{"n_head": 5, "qk_norm": true, "bias": "none", "tie_embeddings": false, "init_std_down": 0.0, "beta1": 0.9, "final_lr_fraction": 0.0, "batch_tokens": 131072, "train_tokens": 508100000}
Each number is 128 + 24 x the weight over its row's rms, rounded and kept within 0 to 255. Layers, rows and columns count from 0. The size above them is the row's rms in percent of the matrix's.

# layer 6 MLP down (transposed), 1280x160, rms 0.174, rows 1044-1086, columns 0-79
size [120  24 127 132 122  39  22 118 125 133 128 132  26 111  39  16 138  32 133  20 108 128 113 122  24 125 126 155 120  26  30 137 122 126 135 133  19 135  25 113 144 147 126]
[[120 128 116 136 130 136 168 118 136 147 122  98 158 143 171 126 150 104  78 118 126 123 161 118 113 138 136 128 120 131  96 148 157 116 121 157 146 149 140 116 126 165 136 137 128 152 150  98 151 151 126 127 146  93 104 108 142 135 155 127 111 137  80 137 100  90 100 157 127  87  95 106  90 141 127 109 142 112 167 123]
 [121 136  96 141 147 158 142 130 165 123 164 152 151 104 101 158 142 108 101 156  98 116  70 111 128  91 141 111 131 123 165 137 108 121 156 151  99 117 117  77 160 165 157 151 117 131  71 151 113 123 117 161 121 112 117 108 169 168 154 165 138 110 181 114 167 138 113  99 152 120 156 174 122 134 124 100 117 153  93 103]
 [114 155 120 111 125  94 115 162 117 172 129 140 132 110 105 114 101 119  96 155 117 134 108 145 120 163  91 182 129 141 113 123 134 120 133 131  91  76 102 125 111  97 161 184 126 150 133 138 135  92 178  80  82 140 169  97 141 112 129 138 110 141 141 138  91 154 155 130 120 160 124 125  95 124 114 108 164 125 129 130]
 [166 160 172  98 118 103 101 139 115 107 122 136 110 143 113 150 120 112 150 132 107 127 138 163 109 151 156  87 126 108  91 167 115 132 152 104 121  71 170  96 141 115 166 132 148 109 126  99 156 129 159 112 130 115 128 189 149 128 135 111  76 155 103 122  96 136 121 112 120 146 133 116 118 152 135 145 146 128  99 189]
 [173 155 152 127 165 131 131  96 112  84 114 117 128 125 149 105 111 131 121 126 115 116 123 119  97 147 113 145 146 120 140 123 137 152 112 191 108 140 156 132  69 134 208 134 111 166 160 145 143 139  85 135 148 160 135 113 150 107 158 110 105 143 105 147 155 144 120 128 128 114 165 147 141 120 113  98 141 128 124 129]
 [ 93 141 129 140 117 154 160 140 126 148 152 128 122  94 171 110 130 142 167  93 122 175 136 110 131 159 126 140  92 101 131 117 102 104 127 147 114 119 146  73 147 108 135 151 141 130 122 102 121 149 109 203  90 123 185 104 130 116 144 113 130 109 150 131 166 149 140 159 129 115 122 133  99 153 121 153 117 159 121  80]
 [125 112 161 151 186 111 110  84 124 127 117 135 140 115 164 108 136 101 151 173 146 146 146 121 130  99 122  96 147 111 113  74 128 111 164  72 123 136 126 156 125 138 154 101 136 139 108 156 127 127 154  98 153 144  98 126 177 127 165 116 162 162 126 160  95 126 140  80 119 113  93 100 151 131  96 130 139 171 131 104]
 [120 127 129 122 136 129 148 133 116 144  99 115 113 109 113 121 132  91 157 128 190 154 155  98 128 132 102  92 130 140 146 126 117 110  95 114 164  73 168 147 143 159 150 109 118 139 166 114 125 163 125 175 144 160 102  69 121 108 159 103 135 129 160 100 144 156 124  94  70 163 125 148 115 110 117 130 147 120 126 124]
 [122 104 163  88 134 143 118 175 163 172 107 125 116 144 136 129 135  86 151 159 154  94 136  63 136 163 115  98 136 144 145 108  81 111 139  58 133 131 136 117 139 127 150 138 117 129 132 115 152 121 155 117 120 152 107 122 136 125 116  99 130 146 109 148 118 133 131 113 110 117 153  94 145  96  99 170 130 104 145 124]
 [139 156 148 137 106 140 164 122 163  90 192 149 162 132 151 130 137 137 105  83 134 104 154 123 146 128 114 138 124 128 111 117 120 119 131 116 128 116 116 109 173 138 117 112 107 121 113 114 120 193  88 156 166  78 155 119  98  84 115 142  98 124 121 108 137 119 146 140 127  80 118 103 101 140 154 124 131 130 114 137]
 [109 103  90 130 137 110 155 124 127 146 170 126 105 129 119 133 126 122 136 133 112  98 155 143 151 145 126 139 150 142 113 137 115 126  95 126 146 152 131 121 131 163  44 135 156 118 107 165 167 114  93 118 156 141  95 112 152 114 100  94 105  61 155 132 146 124 134 102  79  99 100 132 129 156 139 142 125 130 114 113]
 [125 136 139 150 142 141  90 160 102  94 146 147 127 124 101 147  88 111 123 108 141 138 134 148 146 165  80  85 153 160 153 144 149 134 112 133 134 142 109 128 106 113 145 162 134 104 112 116 155 101 135 144 138 109 142 119 160 131 157  91 151 117  82  85 122 129 100 151 136 148  74 138 115 115 105 116 144 134  95  92]
 [146 122 125 132 151 154  55 118 104  98 103 102 174 116 126  94 106 123 104 122 169 175 147 149 127 119 168 130 119 156  90 129  84 123 141 130 106 134 121 118 127 154 121 105 153 111 121 141  60  95 153 126  92 120 119 131 109 152 130 151 116 124 109  94 128 137 136 112 109 139 167 113 126 163 119 140 175 106 164 121]
 [ 88 141 122 114 136 109  84 103 140 144 106  94  91 137 123 169 148 106 165 112 117 115 148 101 152 174 135 138 127 139 136 143 135 148 106 134 120 124 113 126 102 169 210 138 162 174 141 156 148 135 117 115 138 120  92 153 159 138 135 118 182 148 118 123 134 117 118 142 116 117 150 104 158 101 109 142 117 168 157  86]
 [115 141 127 131 125 122 146 120 102 138 148 135 124  83 136 130 135 138 134 131 129 110  85 120 112  98 139 150 151 129 132 125 175 114 115 115 121 133 139 159  93 147 125 115  81 171 135 157 124 110 140 160 109 140 108 129  99 164 109 129 135 128 158 151 141 151 149 143 139 134 154 163 111 176 142 112 129 152  98 136]
 [ 94  97 114 122 159 112  97 140 106 156 147 144 168 127 100 113  98 102 137 127 133 142 140  66 153  87 135 173 175 131 125 143 156 144 109 138 115 156  97 181 119 138 152 157 127 144 118 126 101 126 102 114 127 159 119  91 125 140 178  88 113 155  87  88 135 104 153 117 137 140 141 140 107  96 119 137 143  83 167 145]
 [101 141 146 168 139 123 145  96  99 115 126 109 115 144 184 119  87 144 116 135 124 117 101 119 138 115 121 111 141 113 142  96 105 149 126 167 131 122 141 116 104 139 116 145  94 173 110  36  99 108 146 101 129 131 166 121 143 119 151 132 118 113 115 153 154 143 144 104 137 117 138 143  79 122 156 124 110 123 130 141]
 [132 113  95 162 136 113 129  98 126 125  94  93 118 119 172 115 109 121 136 135 142 163 111 135 112 149  72 103 107 108 117 174 107 174 188 142 149 116 132  94 116 137 113 155  55  92 132 112 123 133 125 130  97 130 136 152  97 101  87 105 108 110 159 116 110  96 119 125 141 135 121 115 127 137 117 154 128 154 103 119]
 [167 159 148 149 135 155 139 124 168  98 156 131 119 106 116 139 119 127 154 129 161  92 132 118 116 133 148 108 146 148 128 127 107 166 154 146 121  73 121 149 124 123 164 104 116  93 138  90 140 156 126 135 125 103 143 119 135 100 144 121 102 166 106 131 124 175 153 120 134  85 106  74 103 120 140 117 122 136 113 187]
 [139  70 108 139 122 152 109  98 160 146  99 165 141 113 161 118 144 109 121 116 147 177 135 134 112 146  94  95 122 149 132  96 104 137 126 105 118  87  98 148 119 105 113 135 154 105 170 112 138  89  96 165 149 101 170  96  99 143 137 135 121 153 128  98  99 106  96 125 109 183 113  89  90 108 138 102 135 149 132 119]
 [128 124 133 133 160 101 129 109 102 130 156  99 135 121  98 175  93 137 118 203 145 118 106 123 148  90 102 100 109 159 132 109 114 139  87 149 126 183  87  95 132 109 112 126 142 141 138 118 101 136  98 151 143 119 123 161 136 134  91 130 121  99 154 166  93 154 196 128 151 138 138 143  68  71 166 132 162 141 131 119]
 [162 157 110 119 163 127 124 162 142 171 124 148 132 136 111 119 157 138 162 137 128 107 126 148 164 143 117 107 152 137 138 115 164 160 151 139 156 123 143 115  99 114 147 147 104 137 114  61 163 115 168 104  54 123 118 104 145 109 111 155 133 118 126 138 101 158  76 131 126 139 135 127 145 130 123 127 138 116 149 114]
 [146 125 126 108 104 154 135 118  93 175 136 130 138 146 107 147 109 116 111 161 120 145 114  82 149 136 157 132 154  61 138 108 116 110  86 145  97 133 148 126  85 117 131 109 100 170 122 142 174 110 138 109 120 118 114 124 175 142  92 131 116 115 141 164 126  89 134 135 143 127 126 123 111 125  92 123 141 191 105  80]
 [101 108 139 177 144 121 173 142 127  90 141  60 103 149 194 113 135 138 122 101 144  86 144 148 104 116 156 134 146 150 109 109 121 121  92 158 119 140 123 158 136 183 113 118 162 142 118  68 128 140 121 128  93 104 112 117 120 123 169 113 140 142 140 145 180 154 113 146 114 141 157 145 100 138 115 164 167 101 113 192]
 [126 115 121 180 107 145  86 141 118 169 137 156 119 119 159 118 107 148 103  95 120 114 102 118 167 125  89 124 142 118 119 114 144 151 153 127 129 153 145 121 141 147 125 142 115 122 123 154 155 147 109 114 118 152 135 176 140 109 126 145 116  92 140 217  92 180 105 133 103 137 149 119 108 115 135 102 134 113 156 121]
 [159 151 138 110 145 119 151 106 120 127  87 141 148 147 124 103 101  78  99  81 113 100 133 161 178 132 124  78 131 153 126  85 136 114 152 118  92  99 101 127  92 138 131 122 140 164 124 116 120 150 131 124  92 138 131  98 150  82 131 116 102 137  61 136 152 138 126 129 118 105 103 166 165 155 139 143 138 135 132 143]
 [103 137 150 110 120 138 139 141 133 128 134 133 154  92 107  91  94 104 160 107 128 116 167 113  97 135  79 158  85 124  99 185 157  99 138 163 110 121 143 148 165 163 134 183 177 111 147  70 124 134 125 104 117 110 122 116 147 133 107 143 158  80 123 137 119  82 167 117 102 115 142 155 101 133 152 141 146 116 128 139]
 [166 110 156 145 132 112  87 172 127 121 142 100 123 134 112 120 127  95 120 108 170 144 106 144 153 159 119  81  82 167 141 126  97 118 136 103 128  63  98 119 140 166  91 155 163 143 123 110 149 143 129 158 126  85 132 139  91 128  84  98  83 132 175 100 155  97 143 140 140 135 147 159 129 121 123 140  95 121 131  88]
 [ 82 108 157 111 137 124 134  95 105 141 155  97 153 138 152 114  99 159 121 106 141 122 121 101 150 132 156 140 123  95 131 156 141 100 150 119 196 138 132 127 118 140 144 143 107 142 128 148 107 138  96 137 109 167  94  92 147 123 116 154 143 143 129 129 191 106 158 110 135 102 114 153  74 102 139  96 113  86 133 147]
 [112  84 129 141 101 124 106 102 107  77 102  95 137 163 121  92 144 140 131 157 120 150 136 107  85 132 130  95 106 124 113  99 133 145 163 184 123 141 169 146  90 142 120 174 143 130 119 137 169 141 147 160 119 122 162 136 125 137  82 136 139 168 136 153 164 122 125 126 137 150 143 137 125 142 141 121 151 115 125 126]
 [161 184 161 125 161 119  74 105 147 114 147 127 147 130 122  62 105  97 124 131 124  87 138 129 148 137 102 127 113 104 159 120 100 140 130 106 104 164  99  86 112 110 141 146 119 126 150 144 117 109  98  98 104 163 121 150 114 107 104 148 171 111 143 107 148 141 111 118 141  78 121 128 118  77 110 119 144 125 119 139]
 [116 130 158 139 115 129 129 123 168 128 180 160 119 157 132 165  98 117 120 110 138 109 166 126 133 118 134  75  73 111 150 118 117 180 111 112 129 137 106 102 139 125  89 113 154 144 137  78 121  95 132 117 157 114  52 115 142 109 153  95 138 115  81 137 106 125 120 136 127 123 147 109 125 114 124 133 116 133 106 102]
 [174 132 144 116 150 128 121 149 115  98 126 147 132 144 110 156 153 123 130 124 128 113 104 130 129 117 144 171 193 131 102 104 141 133 120 104 113 121 150  77 108 142  94 140 139 183 145 144 123 121 158 138 133 101 122 123 100 109 121  96 132 143  98 154  97 149 168 143  89  88  79 108 126 113 109  97 130 133 132  85]
 [121 143 107 143 146 140 118 118  98 138  95  87  75 111 156 152 143 136 141 110 132 188 104 145 126 111 138 133 125 108 140 138 133  97  76 176 102  94 110 108 138 148 151 142 134 127 130 127 152 137 122 108 120 141 123 149 113 126 147 113 177 163 189 128 122 137 101 162 161 129 141 117 122  87 161 181 179 153 114 122]
 [133 104 123 125 110 125 155 131 122 115 136 125 139 143 123 151 138 149 112  85 137 114 199 109 139 103 146 127 131 105 106 173  89 162 111 181 156 121  90 127 142 123 170 166 124 100 126  93 128  98 106 126  89 118 160 132 131 113 117 158 125 152 119 103  77 154  94 150 183 139 128 129 122 129 116  99 142 143 115 154]
 [142 170 132 133 126 124 117 124 104 149  63 138 147  94 102 133 153 122 111 107 139 155 103 138 112 100 108 140 131 157 112 139 126 110 127  90 118 141 135 124  92 119 130 118 100 102 101 106 119 145 122 131 137 136 138 148 120 125 101 146 121 151 171 120 121 150 174 162 143 153  75 178 147 108 144 109 128 184 158 126]
 [118  96  90 101 120 100 113 141 121 131 116 135 113 126  94 147 115 128 100 166  80 113 129 154 144 115 137 144 140 123 152 141 160 128 143 154 134 137 107  91 118 134 161 140 103 118  95 109 118 111 173 106  92  92 127  99 132 132 173 130 130 160 122 121  74 113 121 163 110  94 134 130 146 142 164 141 101 127 103 157]
 [132 148 124 116 114 165  88 141 138 149 185 113 109 130 110 145  86 143 127  88 103 138 140 117 138 101 108 139 100 117 130 103  93 122 144 100 120 143 164  86 163 150 117 165 111 151 124  92 131 119 128 132 101 144 131  99 142 152 152 182 115 106 132 143 138  99 112 146 121 156 110  90 107 138 158 106 149 135 171 120]
 [130 126  90  85 136 102 101 110 112 107 100 123 141 153 136 123 110 123 132  95 147 145 116 120 131 165 147 168 118 132 135 120 113 142 158 118  95 148 122  93 154 122 122 150 163 103  87  95 118 149 136 133 120 135 168 141 128 137 133 126 128  97 163 162 179 144 138 124 160 163 158  96 127 168 141 133 148 162 138 109]
 [144 106 124 113 109 132 119 131 130 112 172 154 123 119 119  88 138 132 146 179  82 182 105  65 143 158 119 138  80 117 163  97 121 122 134  98 140 120 167 103 111 141  93 117 110 121  82 144 133 100 143 146 119 117 104 137 150 115 127 104 151 122 140 171 120 144 122 151 142 114 141 133  71 142 113 171 189 151 111 139]
 [149  90 117 111 165  91 130 124 150 132 109 168 101 112 106 115 161 123 126 111 135 160 192 124 145 141 156 126 133 113 145 126 101 151 109 112  82  81 175 133 148 170 134 103 143 122 130 131 156 107 132 117 160 110  79 113 110 120 141 125 154 106 137 114 103 161 134 116 158 142 137 137 105 137 125 123 132 158  91  62]
 [145  84 122 128 137 141 151 107 121 149 129 142 113 146 136 132 106 141 157 103 139 136 131 136 153 128 107 115 153  96  72 162 106 111 143 135 134 129 105  87 159 159 101 109 157 156  88 156 129 118  96 108 126 112 145 126 126 135 172 127 127  95 130 114 109 162 110 141 137 166 141 149 157 126 115 113 157 127 126 119]
 [117 141 120 117 144  91 113  54 151 126 101 128 176 111  85 125 141  71 131 125 148 149 100 149 164 150 122 148 150 127 163 109 123  97  88 175 147 126 153 130 137 140  98  91 132 146 156 124 105 112 154 125 150 158 142  88 122 130 117 133 124  77 138 135 130 153 115 155 122 113 104 158  81 125 138  95 150 139 143 103]]
# layer 6 MLP up, 1280x160, rms 0.186, rows 1045-1086, columns 0-79
size [ 28 126 136 120  35  31 123 126 131 123 127  30 111  37  27 143  28 135  26 117 129 116 111  33 127 117 155 125  32  35 133 118 135 128 132  25 128  28 117 144 145 126]
[[143  80 121  90 126 147 148 117 118 116 125 124 129 148 143 101 113 177 108 144 132  93 102 129 118  72 187 110 128 137 145 139 135 120 154 115 152 162 135 151 127  91 113 132 141 104 101 166 113  99 126 126 170 113 136 132 140 140 148 127 197 158 107 127 145  71 133 136 160 146 161 113 161 113 101 133 108  91 165 146]
 [114 124  94 110 126 123 123 123 117 126 125 165  78  96  85 131 119 157  84 116  71 116 110 110  96 108 131 172 124 148  81 149 156  95 112 136 126 148 119 100  84 129 130 128 163 125 154 152 114 110 182  84 123 122 149 126 134 111 142  97 118 120 158 145 102 116 148 115 118 132 135 116 117 113 182 138 115 163 131 136]
 [175 105 131  90 113 107 164 140 122  73 159 108  92 140 151  92 116 129 134 166 126 154 108 145  72 120 140 125 139 103 146 152 133 117 142  85 157 112 108  98 150 140 132 116 115 101 164  92 140  92 145 117 161  79 125 162 141 139  86 163 103 143  88  72 108 123 145 116 156 158 131 129 106 157 142 135 110 133 166 131]
 [137 100 130 126  81 155 171 159 147 140 140 104 145 146 106 130 111 117 109  98 131  94 141  99 127 101 135 110 161  95 141 135 124 136 115 133 160  91 169 102 107 105 113 130 131 109  93 125 103  73 180 130 142 117 148 105 138 156 118 138 115 120 127 125 129 114 171 130 159 154 127 149 182  98 100  73 123  84 136 117]
 [141  84 108 104 126 142 150 110 121  99 173  97 118 126 109  71 139 145 118 163 138  81  75 157 129  88 146 134 118 110 128 153 112  65 175 133 112 152 122 127 145 105 111 117 142  98 115 161 119 112 145 107 115 121 140 151 143 152 120 104 171 161 106 126 142  89 114 123 170 161 148 137 188 145  87 153 101  90 125 150]
 [138  68 101 118 123 109 152 153  76 103 133 115 165 157 131  88 147 105  98 154 156  92 119  91 131 107 127 151 114 141 116 148 120 106 182 136 121 122 106 132 123 127  91 116 143 110  95 174  97 129 132 139 150 106 163 119 118 108 166  94 148 178 107 150 137  95 133 144 176 174 147 109 128 141 130 117 124 101 171 151]
 [101 111 139 117  75 152 151 173 119 127 123  92  98 123 122  91 140 106 110 143 107 127 139 118 124 124 159 123 155 160 118 167 102 136 135 114 161 121 166 120 126 138  46 121 117 117 112 133 113 135 102 152 201 145 105 109 185 122 105 110 159 113  80 111 140 140 116 110 125 131 114 143 116 112 126 101  73  96 139 119]
 [150 144  83  91 121 120 179 121 147 148 164 135  91 109 139 123 107 113 116 142 130 142 132  73  99 142 157 103 123 109 165 156 116 135 137 170 122  92 134 144 156 130  90 109 137 126 146 135 130 137 120 106  74 140 126 101 104 113 140 157 155 150 159 104 112 133  94  89 118 140 116 108 186 119 135  78 126 100 130 141]
 [151 153 126 143 167 114 143 159  88  79 110  81 126 139 137  83 163 202 110 164  93 117 132 106 132 108 112 143 104 109 116 170 119 108 125 129 119 135 132  86 138 164  94 117 132  75 116 123 128 145 112 133 121 128 126 110 141 154 189 147 160 151 119 117 166 133 156 132 106 168 126 120 128  88 143 127 147 119 158 153]
 [144 119 123 104 117 159 142 109 128  92 146 130 145 104 147 110 124 139 111 134  94 115  72 143 113 110 121 167 148 132 118 121  90  96 122 138 122  80 144 116  98 117 100  93 131 118 109 134 117  92 153 142 132 150 113 111 161 143 134 163 111 138  72 106 142 104 147 128 144 122 114  94 148 128 138 128 125 103 138 169]
 [145 136 124 112 142 138 131 136 161  89 108 132 147 157 134  60 109 134 103 185 144 167 124 106 139  64 112 133 143 126 121 155 121 115 110 160 138 126 144 115 162 124 145  90 163 102 120 145 115 111 157 124 162 134 145  99 125  87 143  98 128 123 125  96 102 150 121 167 141 132 146 145 107 156 114 131 138 113 125 120]
 [126  72  71 105 107 120 130 123 112 115 127 115 135  91 109 118 169 148 118 148 129  90 115 113  92 106 145 147 117 134 130 188 125 119 160 143 141 150 118 150 105 132  99  74 142  89  80 143 111 141 135 138 118  84 129 128 116 135 130 128 147 139 109 111 164  92  89 108 156 165 128 142 156 119 126 109  82  59 129 144]
 [121  94 139 106 134 149 162  95  85 119 138 102 105  69 102  76 168 131 146 138 123 147  90 171 130 139 127 162 145 117 160 144  65  96 144 139 129  92 125 121 163 133 160 113 138 136 112 127 109 135 117  87 159 126 147 178 119 132 146 166 148 121 146 118 141 103  89 133 135 157 114 111 106 122 166 148 151 151 153 129]
 [134 107 100 104 133 110 144 114  99  94 148  95 120 117 120  90 128 137 116 174 134 114 112 136 105 116 170 153 101 135  87 138  77 112 164 118 131 161 122 144 109 102 104 102 152  68 128 162  91 121 162 115  94  97 153 124 118 142 158 135 144 156 143 148 133  59 138 137 156 149 124 138 159 122 108 102 143  94 153 144]
 [137  90  73  84 147 130 180 119 119  89 124 104 102  88 128  93 124 110 111 134 143  99 117 134 136  58 194 129 127 120 105 133 112 132 167 121 150 151 141 111 141 120 109 113 146  88  90 154  99 119 120 156 143 115 130 118 145 134 144 146 174 159 116 132 150  87 112 120 125 174 147 132 161 123 120 107 105  91 137 161]
 [139 111 109 108 121  86 138 104 115 143 109 124 134 135 162 124  90 165 119 131 107 114 105  98 134 133 133 116 170  94 162 126 166 129 152 140  99  94 126 117 159  89 136 133 117 129 136 146 136 136  89  96 111 157 165 122 107 112 129 104 112 129 102 125 103 115 151 156 146 152 156 161 168 138 129  61 118 150 131 140]
 [154  99  91 104 126 126 143 135 125  72 123  99 130  99 160  88 160 114 105 153 126 122 106 152 111 108 139 157 139 110  98 156 115  97 159  89 110 162 161 107 111 107  94 120 158  79  97 182  98 143 154 113 125 107 133 110 129 123  97 103 161 156 133 114 139  96 122 122 167 162 155 155 149 144 142 142 134 132 146 174]
 [125 115 120 136 155 113 107 135 162 115 130 121 118 119 138 127 154 190 109 182 159 148  94 149 137 104 168 173 147 136 163 171  95 122 133 132 154 109 126 124 127 135 114 129 134 108 141 142 122 120 148 148 146 140 175 138 103 116 124 161 150 137 159 125 131  49 159  71 139 127 155 151 136  98 136 123 158 114 146 147]
 [150  98 101 118 126 138 128 133 137 123 117 126 147 131  97 108 121 116  88 119 125 111 122 119  99  92 128 124 159 115 121 152 131 135 164 124 143 170 119 171 100  91 102 122 132  78 105 162 110 132 153 150 160 117 141  95 127 156 151 119 159 145  83 130 146 102  84 158 178 153 108 122 120  99  96 116  99 117 174 148]
 [121 106 132 136 104 126 141 128 151 130 152 129 136 123 126 130 145 140 102  92 117  89 136 103 116 117 120  92 135 161 133 116 144 130 121 130 147 173 108 115 114  81  97 114 121 136 121 158  75 157 105 105 132 139 134 151 125 146 175 123 166 191 176 142  93 134 131 138 113 144 180 154 116 104 134 114 101 136  92 161]
 [123 145 130 102 156 135 151  99  96  90 142 173 102 127 127  95 159 118 116 126 108 147  60 152  93 103 169 109 159  73 169 152 145 139 161 120 104  91 118 141 164 111 129 134 129 130 140 120 118 101 151 141 112 104 130 159  76 148 140 151 111 134 144 127 111 127  99 183 122 153 121 108 122 142 133  94 143 123 139 145]
 [121 132 110 139 164 159 165 136 115 142 206 140 150  94 168 139 161 145 129 132 104 114 132 129 109 115 140 157 100 107  80 135 139 159 135 111 161 143  90 114  84 132 131 104 169 122 131 146 102 151 176 131 102 111 132  94 125 134 101 137 109 127  96 137 110 127 136 124 131 133 171 144 115 108 177 147 154  99 136 108]
 [ 97 138 117  81 155 137 134 157  86 128 132 121 104 143 103  64 190 119  99 129 135  85  94 135  93 149 122 107  91 156 129 151 105 139 156 111  95 112  67 104 132 116 127 102 109 102 106 108 115 100 133 109 129 124 135 146 160 108 152 121 123 145 132 144 145 105 129 136 113 118 116 168 153  81 132 128 125 104 135 120]
 [144  92 109 102 127 145 142 137 126  91 136 122 114 115 136  80 137  96  95 168 151 116 102 119 102  98 140 157 126 131 134 162 117  82 181 116 120 120 102 164 116  95 107 128 151  58 107 159 122  90 131 118 128  91 135 142 121 128 122 129 158 153 111 121 115  84 141 107 197 181  99 121 120 138  95 125 124 112 166 153]
 [128  73  68 107 100 107 141 121 119 132 117 105  90 152  92 149 113 139  99 104  92 100 106 143 127 111 171 138 171 120 108 126 132 113 139 138 110 125 132 138 146 129  96 140 127 110 116 147  85 133 147 102 113 110 121 149 151 184 120 117 133 105 169 134 157 104 138 157 150 134 154  92 109 174 146  97 114 132 166 125]
 [127 144 126  88 153 144 151 140 158  68 157 165 151 148 116  96 180 138 130 142 131  96  97 134 116 119 133 167  95 118 144 158 117  86 135 137  79 164  86 180 105 144 128  69 144 111 132 118 134  94 103 113 121 107 156 116  66  87 121 144 160 135 124 101 126 131 153 129 155 162 142 102 124 134 118 100  86 146 143 183]
 [122 130 142 119 127 123 113 117 132 127  99 125 135 153 135 124  98 129 117  86  98  63 108 134 129 138 110 129 150  88 117 151 132 130 141 120 140 156 149  99  92 117 114  78 150 113 103 143 129 145 138 116 136 135 137 111 101 141 146 113  90 193 107  97  92 134 110 146 166 151 149  99 157 132 128 110 110 104 114 118]
 [107 128 134 103 151 116 120 159 142  96 124 117 139 124 113  96 115 179  89 103 131 137 114 167 109  89 113  83 159 163 121 137 101 105 134 132 104 163 149 111 121 150 103 104 172 105 129 133 124 151 146 132 147  81 136 147  81 185 101 112 172 137 114 123 108 119  96  88 130 127 108 120 140 164 199 127 127 125 151 121]
 [109  84  94 133 146 143 160 146 123 104 149 104 128 156 132  88 138 160 126 153 150 130 112 132  97 115 180  91 135 173 151 154 108 139 161 129 134 179 101 135 117 109  60 103 141  84 109 151  94  74 149 102 132 131 173  98 111 143 129 149 140 168  95 148 115  82  97 126 151 138 124  83 140 150 111 115 113 129 168 129]
 [140  90  93 116 127 160 149 142 143  86 140 128 132 119 121 108 147 141  85 144 130 113  88 147 114 111 131 123 107 104 139 143 116 140 171 136 127 119 128 155 130 120  93 121 124 101  92 154  99 119 164 122 118 106 120 145 122 138 142 103 170 172 126 117 140  74 140 135 173 178 130 121 147 139 114 121 104  79 166 165]
 [137 134 147 116  98 117 142 148 142  60 122 102 145  99 104  99 165 149 119 166 127 126 120 146  96 145 160 123 131 117 110 146  89  68 127  72 103 114 108 146 157 121 128 137 135 100  88 150 147 122  97 125 114 117 138 150  80  95 127 132 107 158  98 128 137 119 122 135 147 158 131  94 127 137 139 113  74 140 110 139]
 [174 140 118 101 155  72 128  97 130 126  89 168 135 140 124 124 118 155 132 147 132 138  96 148 140 146 164 122 140 160  87 130 142 100 135 152 145 103  82  91 166 157  99 141 116 134  82 160  88 128 130 131 152 112 123 127 106 131 127 153 131 161 147  76  72 118  97 115 119 133 161 115 166 131 102 152 118  78 122 107]
 [130 139 153  90  85 108 169  84 115 124 122 151 106 117 104  93 132 144 129 142 102 147 114 142 108 114 153 157 137  97 150 174 112 117 109 113 121 112 132  97 126 113 139 121 116 134  94 170 126 142 117 148 136  86 123 164  82 176 175 111 150 159 160 145 137 133 141 131 126 185 147  96 141 110 152 123 130 102 149 152]
 [129 125 124 109 123 113 112 128  98 110 160 150 149  94 131 157 152  96 144 133 144 102 127 115 121 138  94 112 153 154 161 136 121  91 158 136 118 150 118 122  71 113  77 111 158 103 159 148  98 131 147 172  78 148 137  94 142 141 142 104 150 146 113 102 119 117 119 120 129  91 143  86 111 174 131 167  89 171 129 163]
 [147 158 120 109 110 107 176 101 103 111 118 121 127 126 151 123 137 173 132 100  98 117 109 161 145 150 101 136 129 119 116 160 127 145 158 110 134 122 117 131 117 121 125  83 126 114 121 138 134 125 162 113 103 139 107 119 121 188 128 123 111 110 149 135 120 116 120 145 140 150 106 113 186 122 119 107 112 150 115 148]
 [138  63  88  70 120 118 136 101 148 116 131 121 162 111 139 106 147 118  99 133 137 126 118 123 104 116 130 116 140 109 137 135 110  60 163 157 114 169 163 158 121  92 101 118 170  89  93 164 107 132 119 109 137 113 147 135 121 136 117 143 180 151 147 138 158  80 144 117 177 158 144 119 170 133 116  96 109 100 126 167]
 [110 141 145 144 123 139 169 154 158 115 154 137 108  97 114 132 121 150 116 106  73 146 120 126 122  92 131 143 143 139 101 184 101 151 135  61 136 114 155 116 154 155 117 114 141 102  94 135 113 125 152  92 104 112 103 109 160 137 158 152 122  98 119 155 117 132 132 134 128 144 128 104 137 169 124 121 145  65 163 150]
 [140  95 124  98 133 165 164 130 142 113 134 130 133 123 142 119 160 137 104 148 107 111  93 133 138  93 167 147 138 118 143 166  95 106 150 143 136 150 161 132 125  97  91 121 182 109  85 150 109 139 144 117 110 112 147 131 136 133 114 136 147 133 152 126 117  92 143 115 166 178 139 167 173 131 120 144 101 118 147 149]
 [131 139  94 103 140 139 131 143 162 119 144 165 113 155 145 111 142 150  84 105 129 132 131 156 109  86 117 142 174 111 111 127 103 134 151 135 170 115 153 139 125 110 104 113 174 122 136 125 134 121 135 139 100  71 182 123 151 139 136 119 149 177 120 125 157 117 135  64 134 120 132 104 129 129  84 120  94 116 124 124]
 [151 139 122  98 150 156 157  92  83 112  95 117 153 130 153 102 169 148 136 178  94  97 133  94 103 136 103 156 147 112 147 130 157  87 170 121 132 143 169 104 128  99 136 128 152 107  96 125 125 140 121 118 123 135 124 145 123 156 150 123 156 133  97 123 113 116 108  70 130 134 147  86 119 128 119 116 159 140 104 144]
 [112 137 110 133 171 121 109 176 134 128 144 161 119 116 113 146 150 142 114 149 135 127  90 114 121 122 104 151 137 108 100 149 151 129 114 113 118 150 127 139  84 159 101 103 108  83 139 118  76 135 115 118 144 105 174 127 124 118 144 193 126 136  87 142  72 132 128  94 113 120 119 138  87 127 154 114 139 161 143 127]
 [135  64  86 111  94 114 129 137 163 140 112 153 141 108  81 131 121 118  86 103 133 142 120 126 123 130 129 104  91 110 160 131 115 120 134 136  97 119 181 138 129 112 107 128 121  91 120 172 116 150 109 117 159 162 108 136 132 129 129  80 154 113 132 146 162  88 127 104 156 134 124 131 117 132 135 128 107 114 106 102]]